Part of a small language model's weights.
Architecture: rotary positions, no biases in attention or MLP, untied embeddings, normalized queries and keys.
Training: a variant of SOAP for these matrices, 277M tokens.
Each number is 200 + 30 x the weight over its row's rms, rounded and kept within 0 to 999. Layers, rows and columns count from 0. The size before them is the row's rms in percent of the matrix's.

# layer 4 MLP down, 320x1280, rms 0.132, rows 214-319, columns 1216-1279
098,225,229,219,150,148,189,254,217,196,204,216,197,142,202,193,177,237,129,167,194,226,220,255,234,147,237,280,210,191,197,197,262,205,183,177,193,210,122,183,178,185,159,208,176,214,214,194,183,206,212,171,256,208,160,201,146,235,194,211,182,199,182,168,176
097,242,207,233,284,161,208,219,177,215,229,189,204,196,185,172,185,144,188,208,181,202,223,239,228,165,197,215,222,223,231,200,257,162,188,218,168,200,190,162,198,175,222,213,198,206,254,233,184,140,169,172,215,204,219,159,131,198,211,192,162,190,197,210,185
098,181,249,190,214,203,243,165,187,208,229,235,225,169,200,164,237,232,217,226,180,193,209,196,213,223,210,233,225,180,177,172,186,189,202,111,192,208,256,175,236,171,198,173,197,198,229,183,218,191,288,230,170,142,197,225,178,217,167,174,205,171,208,211,174
096,166,263,243,205,187,178,225,215,210,212,217,198,224,186,179,239,231,176,183,205,179,216,191,202,173,185,195,183,201,198,204,222,187,240,142,243,194,277,222,194,195,260,204,249,247,254,182,256,241,200,175,271,233,220,222,224,176,188,195,197,222,222,163,204
094,220,224,189,215,222,198,216,184,140,243,218,222,202,210,199,160,168,232,229,178,231,177,221,213,219,186,184,162,247,223,154,207,145,223,197,191,178,242,221,207,226,238,194,201,212,243,197,183,218,221,228,203,144,171,223,252,222,218,172,188,237,187,215,214
098,186,200,158,182,198,182,190,153,189,187,179,246,250,124,208,223,232,183,203,230,184,211,235,175,156,240,188,226,219,179,224,135,198,201,173,167,242,168,220,193,156,202,181,188,226,185,185,187,168,143,184,232,128,226,243,175,208,197,232,166,227,228,177,152
102,198,193,212,183,152,241,191,234,193,213,223,153,245,197,219,212,208,209,194,251,168,215,214,219,239,265,170,211,193,166,257,105,189,191,203,212,196,176,199,199,191,239,188,218,229,202,236,203,141,159,210,224,180,174,216,208,172,237,216,197,219,231,174,188
098,263,199,175,197,192,241,207,238,215,202,191,179,207,175,219,216,213,118,229,222,215,192,150,244,172,235,209,210,212,210,185,220,214,205,221,152,168,192,209,220,239,222,201,180,175,194,205,227,198,270,161,202,192,219,235,197,208,231,206,225,206,182,161,175
099,190,153,213,199,207,244,212,229,241,132,207,221,260,156,177,156,206,145,255,217,163,192,200,205,174,229,207,182,151,193,171,132,208,228,244,221,218,228,225,212,193,157,215,181,216,198,233,202,179,173,191,216,176,173,227,234,184,231,199,176,182,218,211,184
108,172,209,234,164,236,209,245,234,209,207,207,171,199,226,165,231,244,188,148,205,222,170,202,192,229,225,171,195,176,247,123,151,157,196,208,218,295,178,188,222,161,159,227,205,301,194,181,203,198,164,170,223,175,204,234,210,237,217,269,171,178,214,219,205
094,207,194,198,252,192,202,114,217,147,208,184,227,235,243,131,205,174,217,163,182,160,195,215,203,214,194,188,220,233,162,254,213,209,233,226,237,167,218,207,180,215,209,210,203,215,232,201,203,198,267,204,207,193,205,168,259,208,233,174,182,203,222,206,210
099,173,201,183,167,228,257,196,204,180,218,191,179,236,215,175,233,209,230,176,234,210,271,231,207,237,171,168,172,236,211,180,207,223,196,182,246,221,178,248,242,226,213,171,229,203,234,192,181,184,222,232,197,212,220,223,201,236,247,228,235,160,156,175,188
096,198,207,196,230,215,165,203,159,199,280,179,156,199,156,297,241,147,177,230,167,245,185,141,206,204,214,174,209,103,172,228,208,191,202,255,202,222,238,172,222,183,202,230,168,201,211,223,218,181,200,189,190,199,188,154,265,191,143,188,175,193,218,198,202
104,191,201,152,243,192,147,219,162,184,193,220,216,191,120,221,224,202,151,187,176,220,185,177,149,176,177,196,218,185,195,203,225,160,200,226,159,236,202,166,149,159,214,219,191,198,219,229,262,222,205,211,249,185,191,156,245,158,199,167,207,207,224,192,238
102,195,269,211,159,204,153,283,198,239,132,195,161,224,197,126,202,203,211,162,233,234,218,251,164,172,203,162,207,199,152,216,202,200,228,177,221,160,226,169,177,229,222,158,134,225,266,202,203,144,223,193,177,117,193,151,134,208,233,192,215,217,215,189,230
096,196,181,194,164,165,183,214,189,240,179,174,225,159,204,237,183,288,224,183,243,217,242,188,200,192,150,175,188,203,121,194,180,169,264,156,188,184,214,188,208,203,179,208,194,193,179,191,201,175,258,198,229,201,219,238,203,208,201,162,195,140,163,209,228
099,150,212,266,143,192,180,209,204,207,148,229,186,199,197,203,222,189,163,147,234,141,217,186,226,214,214,209,164,178,181,195,150,207,208,212,187,116,185,182,219,222,211,253,195,211,237,223,193,216,208,221,216,195,200,207,224,175,203,190,156,214,191,214,171
098,232,280,158,192,186,232,173,185,169,230,196,154,181,193,193,115,201,191,186,137,138,211,149,133,257,235,210,180,166,222,214,218,243,190,199,215,169,197,210,192,200,197,199,168,191,171,267,262,208,142,269,199,204,187,205,251,196,203,204,217,202,170,204,267
101,220,152,219,243,179,213,181,149,228,249,196,193,211,217,203,188,171,182,176,179,199,256,230,114,203,142,185,170,204,185,144,230,210,193,215,202,175,212,185,167,129,196,251,228,185,190,169,151,209,200,176,190,209,229,200,192,198,171,267,213,211,195,220,214
099,181,228,199,188,151,211,181,162,184,165,234,137,205,239,190,197,196,217,215,225,184,203,224,169,187,192,177,182,227,207,185,193,208,225,250,146,196,215,263,177,155,178,210,228,214,243,190,205,206,165,180,227,192,185,203,228,238,159,213,151,186,178,204,222
102,190,160,150,154,188,198,215,187,180,180,210,183,200,211,186,233,195,212,282,222,150,225,200,184,250,178,210,207,173,180,250,196,159,221,152,171,226,194,203,187,236,140,204,227,230,179,185,206,202,214,187,151,216,176,202,218,204,211,242,214,152,194,164,186
094,185,219,203,179,158,223,147,222,166,175,245,152,179,184,190,276,166,242,180,186,190,179,202,191,229,182,224,178,206,204,190,220,152,184,211,179,178,173,215,207,218,234,217,211,152,166,187,204,207,216,184,203,155,212,205,161,215,157,213,234,154,187,184,202
094,188,146,222,192,200,173,267,247,211,192,211,233,222,178,169,231,136,219,165,199,221,147,247,234,228,190,208,196,207,210,156,219,171,222,136,183,220,194,170,252,223,143,184,177,211,214,179,173,185,201,172,245,173,205,246,229,216,210,148,173,231,224,207,184
113,198,164,184,181,205,246,184,176,218,218,167,261,172,188,183,221,286,174,189,231,190,201,123,173,209,161,163,212,198,192,223,202,217,145,201,185,147,207,253,161,178,194,246,199,190,236,158,98,267,243,197,232,186,156,259,223,185,238,223,168,174,193,261,223
101,258,195,229,169,209,225,179,202,214,198,226,239,159,236,177,222,186,225,199,209,143,189,224,223,188,222,270,212,262,175,164,152,271,173,159,199,201,172,201,215,213,251,178,215,135,257,173,220,160,163,195,150,203,175,193,242,115,221,216,215,162,182,239,232
102,226,210,198,184,183,187,190,156,222,221,179,184,187,227,191,217,200,191,211,174,232,254,236,232,187,230,233,223,261,205,149,227,189,181,188,163,133,188,248,177,217,226,201,197,220,242,199,191,196,148,195,201,154,186,173,191,183,197,207,207,182,233,199,200
096,229,206,159,244,231,216,205,270,163,221,269,185,181,200,166,221,169,209,162,209,225,157,202,156,222,210,213,203,185,197,175,240,191,197,193,154,207,203,187,244,229,199,215,213,198,163,171,145,191,253,211,205,160,238,202,171,241,169,244,223,183,189,140,163
104,203,207,206,215,204,203,194,217,192,203,231,208,212,196,195,215,184,212,175,194,178,231,193,150,186,221,227,172,185,208,178,205,188,228,207,196,204,211,158,233,241,181,191,208,230,155,178,168,197,165,149,208,227,190,178,202,224,198,184,163,177,167,176,208
097,197,202,254,241,227,159,241,220,198,184,244,155,152,229,211,195,218,182,196,239,209,168,140,197,141,193,194,208,195,211,193,195,104,230,223,191,202,214,243,223,217,183,219,204,225,193,225,218,182,161,193,223,238,176,160,241,157,144,170,262,249,200,159,235
101,201,180,210,252,193,216,194,216,185,195,192,214,233,249,177,210,217,245,179,180,220,205,214,142,182,240,203,163,176,101,197,218,248,207,273,194,188,246,222,214,205,234,197,250,200,179,249,221,168,162,208,209,244,181,194,204,224,221,184,235,212,136,248,212
100,286,246,206,202,225,194,186,222,239,168,203,193,203,212,160,169,208,212,206,237,245,216,234,142,242,225,195,210,200,186,183,170,218,145,277,192,166,223,239,162,216,195,225,172,183,203,234,181,230,198,176,194,211,185,199,193,250,196,213,223,214,209,201,213
096,201,248,223,217,175,184,225,168,187,173,210,227,133,234,202,177,155,193,234,160,210,193,226,234,201,216,199,209,264,210,197,240,230,243,174,198,163,164,237,188,226,185,135,168,213,168,203,166,239,203,153,239,219,196,199,265,184,181,210,247,211,204,188,145
102,172,242,206,188,161,198,171,222,223,157,224,178,218,228,208,168,237,203,196,279,214,228,222,185,214,221,168,180,202,219,259,185,201,203,160,192,189,171,190,188,183,206,217,212,179,214,197,171,223,170,234,158,220,196,217,177,202,230,235,184,234,205,239,135
097,266,170,168,193,199,150,237,164,194,211,231,213,217,235,228,200,229,188,221,195,191,179,209,129,173,202,194,201,180,161,228,203,192,202,174,189,217,217,212,164,201,180,209,188,246,168,196,156,207,208,135,219,181,197,197,208,138,209,160,179,168,189,159,224
099,186,221,188,173,190,197,127,188,225,137,185,178,175,200,270,178,234,148,223,174,192,218,248,186,175,199,162,178,182,173,221,227,233,194,243,228,242,255,201,211,211,248,233,249,210,228,169,249,205,234,187,222,181,189,165,176,231,207,183,174,196,192,199,245
099,183,166,199,166,201,181,128,226,135,206,170,162,188,221,248,229,195,195,165,186,219,207,217,177,224,216,262,245,169,233,243,229,224,207,196,199,191,219,190,208,229,194,191,207,168,172,159,230,196,165,180,242,189,181,202,226,219,182,193,202,223,230,239,161
100,199,227,186,145,224,208,215,184,219,210,192,176,154,187,181,158,259,252,185,215,211,205,232,206,136,127,200,185,239,230,195,262,248,209,222,195,192,184,206,185,173,194,183,185,212,208,156,172,172,204,254,206,179,208,170,203,195,183,217,205,219,221,151,207
104,200,177,157,180,202,191,201,283,190,223,181,240,156,164,240,171,239,154,221,207,225,173,214,191,238,182,228,229,234,208,164,204,263,168,206,197,158,207,247,220,178,203,161,192,247,193,181,153,188,162,184,149,172,201,159,208,196,233,154,177,176,173,188,213
101,219,217,225,201,209,158,188,122,195,186,140,236,195,193,239,212,201,211,192,245,215,218,201,203,212,178,175,138,202,246,199,201,198,166,196,162,181,170,188,138,188,173,154,178,178,136,203,167,171,219,175,235,231,252,208,241,145,166,169,173,233,155,215,182
098,224,201,200,173,179,198,158,169,215,165,214,184,151,213,195,193,232,173,170,200,199,216,185,153,144,206,219,158,204,228,148,184,185,157,165,207,116,217,203,189,176,193,192,215,176,229,234,148,195,164,190,221,190,256,226,182,158,236,207,181,230,218,178,156
099,208,230,201,184,191,173,216,183,208,207,240,224,181,198,126,156,148,242,219,187,203,220,206,225,208,268,153,171,214,179,159,196,231,156,207,173,203,195,213,185,181,175,235,192,208,182,167,249,233,205,190,220,213,215,225,225,201,216,177,222,178,141,234,208
098,191,239,216,190,205,181,280,175,189,191,239,170,236,244,214,162,238,151,196,126,240,194,181,256,220,140,215,176,183,200,197,171,192,187,203,223,221,161,197,216,184,221,173,154,149,240,198,209,184,219,202,216,191,213,199,217,177,200,175,211,254,238,237,127
095,133,180,216,188,207,193,186,187,192,199,199,158,160,235,207,189,200,183,187,206,204,215,145,220,184,159,201,171,236,143,189,184,221,193,205,147,169,214,186,215,157,168,194,179,216,250,245,225,210,228,244,197,237,205,209,207,213,167,222,227,150,203,200,187
098,240,223,175,162,169,270,177,232,229,206,192,226,158,232,182,219,184,154,216,209,189,186,200,201,179,208,191,220,219,191,188,233,188,172,192,141,181,214,217,201,234,205,173,212,238,195,185,217,196,215,147,188,148,235,255,183,236,202,184,226,162,218,245,192
096,159,226,228,236,181,211,226,225,184,198,226,190,181,231,210,181,213,242,173,175,218,199,167,158,172,141,200,222,215,237,199,226,197,238,174,210,178,238,228,202,228,213,196,228,189,211,219,185,236,191,186,190,203,162,190,188,199,237,220,184,206,192,243,167
092,206,220,215,206,217,159,227,284,205,184,146,156,238,220,174,240,218,169,208,175,196,166,200,174,182,180,142,173,218,213,214,126,238,191,218,187,231,217,192,101,200,165,173,252,172,227,219,179,215,195,206,270,226,173,219,227,197,188,202,227,162,200,195,116
094,195,168,207,210,168,153,227,232,181,237,206,196,245,201,213,199,214,181,205,232,204,221,188,238,219,170,270,242,212,210,258,212,229,187,176,167,159,192,170,171,181,268,212,260,265,179,187,184,191,182,211,188,216,170,259,218,248,259,179,193,210,147,225,199
098,195,201,193,212,238,185,231,167,236,187,229,193,125,208,186,173,200,215,187,164,217,169,267,200,189,213,215,172,245,245,137,212,200,179,221,219,210,241,188,224,272,174,199,141,239,233,231,218,161,214,207,182,190,234,188,206,200,193,159,253,259,221,215,199
092,209,203,247,218,242,169,198,219,198,202,181,236,310,178,172,164,171,269,189,190,137,227,214,176,199,192,208,170,225,183,176,192,202,179,185,157,210,146,216,153,157,245,225,222,209,213,194,168,209,233,198,260,135,269,231,164,188,161,204,213,260,221,172,202
097,233,204,221,197,276,206,178,194,208,186,141,245,205,218,192,176,220,257,214,225,211,172,237,184,219,188,221,165,222,172,152,233,177,223,200,213,184,177,218,196,177,259,206,177,205,244,179,211,187,173,195,194,239,180,209,189,140,212,200,260,197,242,186,234
098,195,160,223,226,238,196,215,227,253,195,149,202,221,134,185,175,204,203,182,226,180,169,176,188,249,181,184,209,186,201,221,212,202,243,208,241,162,208,253,203,129,228,120,217,207,162,174,173,227,228,227,244,171,220,154,225,161,196,200,238,242,189,181,143
102,206,181,190,208,211,229,216,223,202,249,221,178,210,152,181,200,176,174,171,189,240,152,226,220,205,242,247,197,175,173,176,181,177,207,186,208,251,234,142,252,207,167,215,230,204,192,203,229,169,203,199,154,210,228,188,216,202,198,227,178,135,210,184,192
096,141,171,185,208,179,207,145,245,216,269,225,257,205,212,239,224,189,222,247,213,175,196,139,212,187,160,150,180,153,136,191,201,256,181,233,185,213,189,137,254,168,234,195,211,204,170,196,206,198,217,281,164,194,189,204,202,249,208,253,155,223,171,217,212
098,234,167,161,188,232,168,254,233,234,183,238,209,149,236,201,199,211,246,200,230,255,223,217,180,197,162,245,161,230,223,247,166,215,183,207,178,160,190,207,215,171,145,276,166,190,188,226,170,243,180,215,210,234,150,170,244,160,213,147,205,204,227,151,203
098,182,240,260,187,216,244,200,182,152,213,159,214,201,228,200,181,215,144,220,160,191,252,174,184,258,183,193,133,220,204,199,191,173,229,214,225,237,224,180,181,193,76,145,177,205,213,201,238,198,175,193,221,247,168,114,226,212,188,210,239,232,230,263,219
102,236,227,200,191,215,205,227,172,155,177,278,179,212,214,253,178,209,152,214,231,206,171,151,198,202,196,278,209,207,192,152,154,198,199,219,220,127,263,277,174,210,204,203,187,236,222,174,189,180,220,208,180,165,171,209,226,211,213,220,252,262,178,201,194
099,241,219,133,170,197,191,170,192,180,250,215,181,185,245,185,252,171,202,182,158,191,188,186,198,155,165,170,243,209,160,147,187,220,214,248,176,217,217,193,170,276,216,234,204,280,195,194,180,190,217,217,263,154,260,227,217,232,226,198,163,204,183,175,164
096,160,190,192,200,175,168,202,247,237,217,229,222,171,218,181,161,197,177,249,180,163,135,179,181,163,190,221,209,218,203,177,216,193,199,256,202,232,184,226,226,224,149,208,197,193,220,169,193,227,226,178,176,258,200,211,206,201,192,207,161,197,220,203,232
093,232,144,225,213,163,183,185,231,219,175,209,206,250,180,211,164,150,168,252,163,223,157,201,253,187,196,193,164,204,193,158,238,219,224,227,184,190,172,163,223,208,183,179,214,201,177,184,224,199,199,253,242,199,202,216,237,189,254,186,172,233,182,201,142
103,230,210,169,219,220,230,181,196,201,170,184,205,180,202,176,251,260,164,188,171,244,158,256,179,201,153,201,219,162,166,263,216,238,196,144,241,204,196,219,234,170,214,151,172,200,179,193,226,194,227,191,224,141,213,184,197,193,187,231,269,231,194,198,188
101,167,139,198,228,192,175,210,121,225,195,201,177,216,164,215,214,158,223,170,239,208,162,185,108,182,219,220,209,161,153,236,204,220,184,169,216,253,255,206,215,201,194,203,256,239,212,219,158,225,162,193,187,159,240,203,212,221,199,139,196,215,172,192,149
098,231,189,229,206,216,223,197,221,200,168,206,223,194,174,201,230,184,138,231,170,260,207,192,211,245,176,172,189,171,211,239,222,182,202,150,186,159,228,199,215,209,195,175,170,168,185,226,238,214,202,252,195,191,226,148,170,210,245,252,256,173,170,191,190
099,199,178,139,152,192,225,139,208,182,170,182,134,254,217,152,185,216,176,205,219,224,209,213,176,187,264,226,214,165,176,211,210,227,178,224,181,146,284,225,212,139,181,201,246,187,208,177,238,198,222,212,218,201,207,184,249,196,203,190,151,211,165,170,227
103,137,251,270,174,163,210,226,236,193,178,241,242,198,177,200,162,207,210,145,196,235,185,247,166,189,234,194,192,161,248,212,195,235,235,176,191,231,235,202,212,185,162,202,199,167,165,258,179,191,186,224,214,175,189,198,195,232,147,171,157,216,202,214,152
099,200,196,200,243,216,195,161,214,173,230,217,224,175,185,218,246,188,191,217,197,214,197,197,141,225,233,240,212,191,184,193,231,255,239,189,189,230,213,185,175,153,189,202,198,206,198,191,212,208,214,239,247,168,157,203,205,188,134,256,188,247,185,117,171
100,238,209,166,163,182,210,224,214,222,198,246,200,224,163,235,217,182,248,191,217,193,154,161,211,151,215,230,196,187,181,207,159,176,249,192,205,225,184,187,200,249,184,153,194,211,161,214,244,225,216,139,188,214,209,235,220,241,183,251,253,238,182,189,194
103,222,215,186,247,146,260,242,187,199,208,261,252,222,177,234,159,155,177,223,217,221,207,159,206,256,162,169,187,213,221,153,208,202,210,222,207,225,161,205,133,238,223,210,246,190,165,246,168,180,254,220,149,169,205,249,220,162,176,245,215,203,229,192,174
096,214,224,247,182,212,230,201,221,200,190,214,185,236,162,172,164,218,173,229,210,176,158,164,213,229,187,173,195,199,214,193,200,163,217,155,157,249,198,193,144,245,171,238,198,154,247,159,158,170,170,219,197,209,174,172,192,219,183,181,221,202,176,152,205
096,149,240,209,233,186,223,176,232,210,178,189,215,231,200,202,227,193,222,196,213,140,225,209,215,200,207,210,170,258,205,187,168,168,289,169,216,153,241,171,190,226,182,214,211,219,180,264,159,187,184,222,200,169,132,268,180,183,216,208,182,201,167,185,148
099,205,153,268,235,159,218,214,189,201,91,228,161,208,219,198,190,239,159,188,203,252,222,213,190,189,229,215,196,194,235,189,229,191,208,244,169,226,204,190,234,182,171,185,149,209,183,213,199,158,254,145,184,191,223,215,244,212,207,193,192,234,235,217,152
099,246,218,198,198,241,214,253,153,194,177,205,221,152,184,162,193,178,209,189,218,201,199,163,156,241,214,220,189,233,195,201,197,140,118,223,197,189,188,258,186,173,199,215,185,161,240,184,244,195,183,183,187,212,252,210,207,250,225,212,225,202,212,205,231
099,214,167,216,211,208,190,210,198,199,225,248,190,208,205,176,185,254,181,287,144,219,184,162,191,199,205,156,219,209,227,182,173,218,206,179,227,160,221,215,204,203,223,165,227,243,150,216,209,231,221,203,227,160,176,204,235,205,208,250,192,204,222,140,186
096,121,190,246,140,147,221,183,153,143,201,259,225,167,170,197,201,207,203,187,180,197,196,124,196,174,179,201,212,162,213,236,263,165,193,236,230,236,156,225,203,224,208,170,212,168,242,237,163,203,163,209,209,221,201,190,210,207,196,194,246,207,267,167,186
100,201,211,183,262,158,169,255,204,172,162,171,247,193,234,175,204,188,202,255,178,214,214,195,202,153,194,217,206,208,182,211,179,215,159,203,187,207,193,216,198,177,197,181,171,232,274,218,237,189,143,237,154,192,177,207,217,192,131,223,187,201,231,164,220
100,148,217,168,159,234,175,247,189,188,193,212,223,213,213,274,241,205,196,148,207,229,272,128,193,249,228,176,232,212,194,203,225,209,195,220,223,169,189,178,207,176,193,168,149,211,219,232,211,192,266,252,174,185,219,177,178,239,211,220,208,208,228,161,173
096,198,225,174,229,184,176,198,167,238,188,177,190,212,181,236,223,179,169,235,189,204,194,178,221,126,185,142,186,217,166,206,146,189,173,173,162,198,171,196,196,213,216,213,195,186,245,233,210,210,239,185,220,219,200,155,187,163,241,148,186,203,149,197,230
102,221,218,210,219,177,170,158,228,224,211,219,218,173,219,198,213,223,265,202,192,199,166,198,166,212,210,172,149,257,141,188,208,196,200,248,147,186,215,203,165,176,194,192,213,155,190,177,212,190,181,192,181,229,174,236,106,165,210,184,203,183,271,233,201
099,203,162,192,215,199,148,194,217,207,170,184,178,204,192,242,208,241,178,250,270,176,227,195,168,193,134,212,204,257,182,168,216,253,124,138,177,198,178,222,226,188,195,214,186,182,172,200,211,193,233,162,186,224,197,191,199,186,188,216,178,240,186,218,198
099,248,221,149,185,248,227,185,171,198,208,242,192,158,159,206,146,235,183,246,177,175,167,236,228,209,180,225,174,199,186,203,243,183,200,185,152,217,236,144,156,199,178,174,208,187,216,168,242,167,168,201,199,173,160,208,267,205,185,154,188,179,195,161,215
094,256,239,180,237,208,243,181,241,226,230,163,214,221,190,211,157,141,164,214,303,228,153,280,265,257,121,168,176,209,221,218,191,172,209,224,207,195,189,181,182,154,245,231,238,238,212,219,210,186,222,276,177,200,185,180,159,203,201,184,185,219,242,242,228
100,184,211,182,178,193,256,216,202,217,226,222,237,181,223,208,219,197,154,181,236,200,201,205,231,151,132,199,193,228,199,159,234,175,245,191,257,100,182,198,233,175,146,183,185,139,184,151,178,202,265,189,200,225,146,140,267,230,221,188,204,232,191,211,205
093,240,168,157,205,166,241,227,211,182,156,212,148,156,226,238,209,202,182,190,201,179,245,202,182,195,253,191,234,213,208,175,240,169,167,177,205,257,169,171,177,185,142,200,193,188,186,198,216,156,171,185,178,198,240,162,140,217,169,228,211,189,163,148,219
099,243,155,202,214,184,204,200,186,157,181,223,222,213,204,181,208,222,220,190,160,215,225,208,178,155,209,214,214,164,201,182,206,175,172,204,246,219,155,150,183,188,259,236,150,213,206,177,192,214,184,174,217,151,254,194,212,186,158,259,161,190,254,240,204
100,186,173,216,186,201,161,219,165,174,197,187,219,182,197,203,174,195,215,201,191,176,171,179,244,167,182,219,213,182,202,208,188,210,245,169,198,205,196,166,204,201,172,203,166,177,237,213,150,171,217,188,188,194,212,160,143,254,147,237,198,213,147,166,246
097,270,168,200,208,191,162,174,211,163,138,256,175,238,220,215,228,180,135,220,167,186,198,202,273,213,151,213,191,205,217,223,135,240,156,107,192,234,157,143,197,199,190,223,282,171,220,219,218,166,203,212,230,241,154,231,219,195,188,202,191,174,275,163,177
102,247,183,237,141,226,241,239,228,221,188,160,152,229,253,155,207,243,195,225,182,175,195,224,284,240,182,181,153,204,227,249,179,193,203,210,218,249,188,226,262,185,182,232,244,190,190,133,224,211,179,228,245,217,191,243,205,181,209,191,176,228,245,216,246
098,170,222,170,220,207,209,207,191,194,139,167,255,164,229,218,190,190,268,211,122,197,203,224,219,204,181,212,203,174,191,183,227,192,186,265,227,189,226,208,235,214,214,202,226,196,260,201,158,186,150,228,239,149,173,255,232,193,184,208,219,215,151,239,192
096,208,170,190,225,228,230,165,247,201,187,174,233,237,211,254,215,176,187,172,168,205,243,200,187,274,179,170,214,214,220,232,152,225,208,207,159,187,197,201,190,193,221,233,195,121,191,162,265,181,187,192,232,207,259,194,180,224,217,216,186,165,222,230,160
098,208,180,86,205,192,195,269,196,185,188,186,214,156,220,210,198,207,172,186,183,216,180,190,133,210,203,189,223,224,159,215,132,213,203,192,245,199,181,232,230,198,208,209,168,196,261,183,143,257,155,166,204,170,244,237,191,239,191,182,193,189,184,203,247
100,252,257,140,219,185,203,189,156,183,176,218,199,165,189,171,194,183,222,180,171,154,242,167,155,174,208,179,244,188,195,204,275,220,203,222,213,231,234,135,137,183,203,215,189,201,217,208,228,190,141,274,176,206,175,229,203,222,169,214,187,192,204,165,173
099,229,228,169,165,247,177,199,213,195,166,206,194,209,222,142,134,230,173,199,204,233,216,173,204,220,209,173,255,201,177,221,154,174,142,222,208,217,158,228,226,148,216,231,209,203,164,191,207,223,192,217,170,214,196,215,276,194,250,209,160,154,224,172,181
099,160,208,167,210,193,186,144,244,183,183,187,237,181,202,157,172,190,226,217,198,202,276,215,193,211,188,170,178,188,226,144,170,210,156,191,207,171,145,206,198,194,188,185,199,193,184,160,189,270,196,178,194,177,159,222,194,140,219,262,136,195,260,194,227
096,207,171,212,244,194,221,243,217,233,192,206,278,271,191,168,157,188,226,197,130,229,182,184,168,149,196,211,251,264,173,178,279,159,225,189,165,193,182,202,224,194,243,196,200,174,157,233,243,272,182,228,164,142,172,222,192,172,188,204,168,245,226,187,193
099,122,282,205,212,182,186,289,234,205,198,165,233,223,162,207,181,205,186,243,197,205,179,259,203,215,189,189,192,192,220,170,172,206,166,201,178,200,164,151,183,187,181,231,208,230,165,190,241,205,190,202,195,164,186,219,165,191,175,189,207,201,257,178,192
095,229,236,238,273,212,210,259,152,219,208,237,209,212,210,172,182,238,190,185,260,200,169,209,204,148,246,193,188,205,237,252,126,175,204,198,152,149,201,218,192,153,227,168,240,182,158,224,201,142,213,231,196,167,192,216,250,182,183,242,175,165,228,193,172
094,207,215,206,251,169,190,225,222,148,164,217,225,205,208,191,181,188,153,178,166,137,186,183,222,228,188,217,245,185,199,210,216,192,141,210,179,202,184,167,194,219,222,254,228,174,197,206,202,263,182,146,246,195,197,235,183,160,211,214,171,207,211,168,230
095,208,213,202,178,251,232,186,146,218,219,209,206,206,201,178,207,163,213,216,236,139,163,208,148,231,241,193,190,195,209,191,230,160,187,232,242,204,198,224,178,178,217,169,250,167,234,201,176,221,201,228,190,258,213,221,141,189,248,212,180,188,135,200,221
099,194,232,267,201,146,197,213,266,216,220,181,245,187,238,197,212,209,192,210,246,266,191,236,168,166,215,191,164,215,220,203,206,223,133,225,216,156,201,231,186,182,137,204,202,144,171,221,203,216,185,221,209,180,206,226,212,197,187,197,190,155,210,209,196
094,220,226,226,195,191,202,155,137,196,169,187,208,211,218,179,164,232,181,217,223,163,238,196,184,178,198,247,241,196,205,228,159,194,204,199,279,214,236,180,252,213,195,187,150,249,184,224,181,200,209,224,237,212,183,212,265,249,235,229,157,192,218,262,219
103,164,189,256,206,176,208,215,205,187,262,212,174,198,198,235,200,202,120,184,180,190,253,179,247,185,236,209,255,218,220,195,222,203,207,203,178,207,229,178,211,235,219,180,211,222,160,202,147,165,238,192,205,168,212,217,239,192,213,198,203,149,161,178,267
096,227,234,159,240,212,203,189,219,213,186,216,192,207,207,192,239,243,216,178,201,164,167,171,222,214,174,164,174,243,206,169,122,213,164,203,201,245,144,222,220,200,257,228,212,211,208,155,229,208,186,142,254,208,184,175,212,175,265,186,235,203,249,247,205
102,158,266,150,199,184,221,198,205,189,225,198,229,160,176,197,194,190,235,156,209,215,218,200,185,193,209,174,178,190,199,211,206,158,216,193,221,165,175,206,194,193,183,161,231,214,199,190,172,217,210,194,237,160,209,177,222,223,185,200,206,199,223,226,201
099,215,188,204,155,212,166,233,222,212,200,195,181,218,199,205,212,225,211,215,219,145,225,178,173,196,230,197,181,223,179,192,168,172,200,138,212,156,175,211,174,122,214,216,268,245,212,197,215,165,139,236,178,197,188,205,200,216,205,203,128,217,241,240,233
098,243,224,215,221,135,230,172,187,128,212,114,184,212,207,212,237,192,244,201,175,222,213,187,276,176,266,236,202,218,204,186,176,145,123,210,258,198,168,153,194,257,168,225,260,184,239,203,185,178,167,249,200,199,211,210,196,262,207,193,220,211,233,160,204
098,183,155,212,146,172,174,169,188,195,231,212,190,208,247,199,214,193,189,187,234,240,177,184,197,153,205,203,142,238,189,166,164,134,236,226,186,206,190,179,176,205,146,219,243,205,176,229,175,201,184,221,199,203,165,184,233,217,207,263,118,196,214,210,181
099,196,146,212,165,202,145,145,219,202,211,218,214,165,223,243,213,237,178,259,249,201,127,191,207,184,256,245,174,182,221,215,216,196,193,212,192,213,201,203,219,237,198,194,143,230,161,196,228,219,213,228,173,172,223,180,170,178,205,206,196,217,185,244,204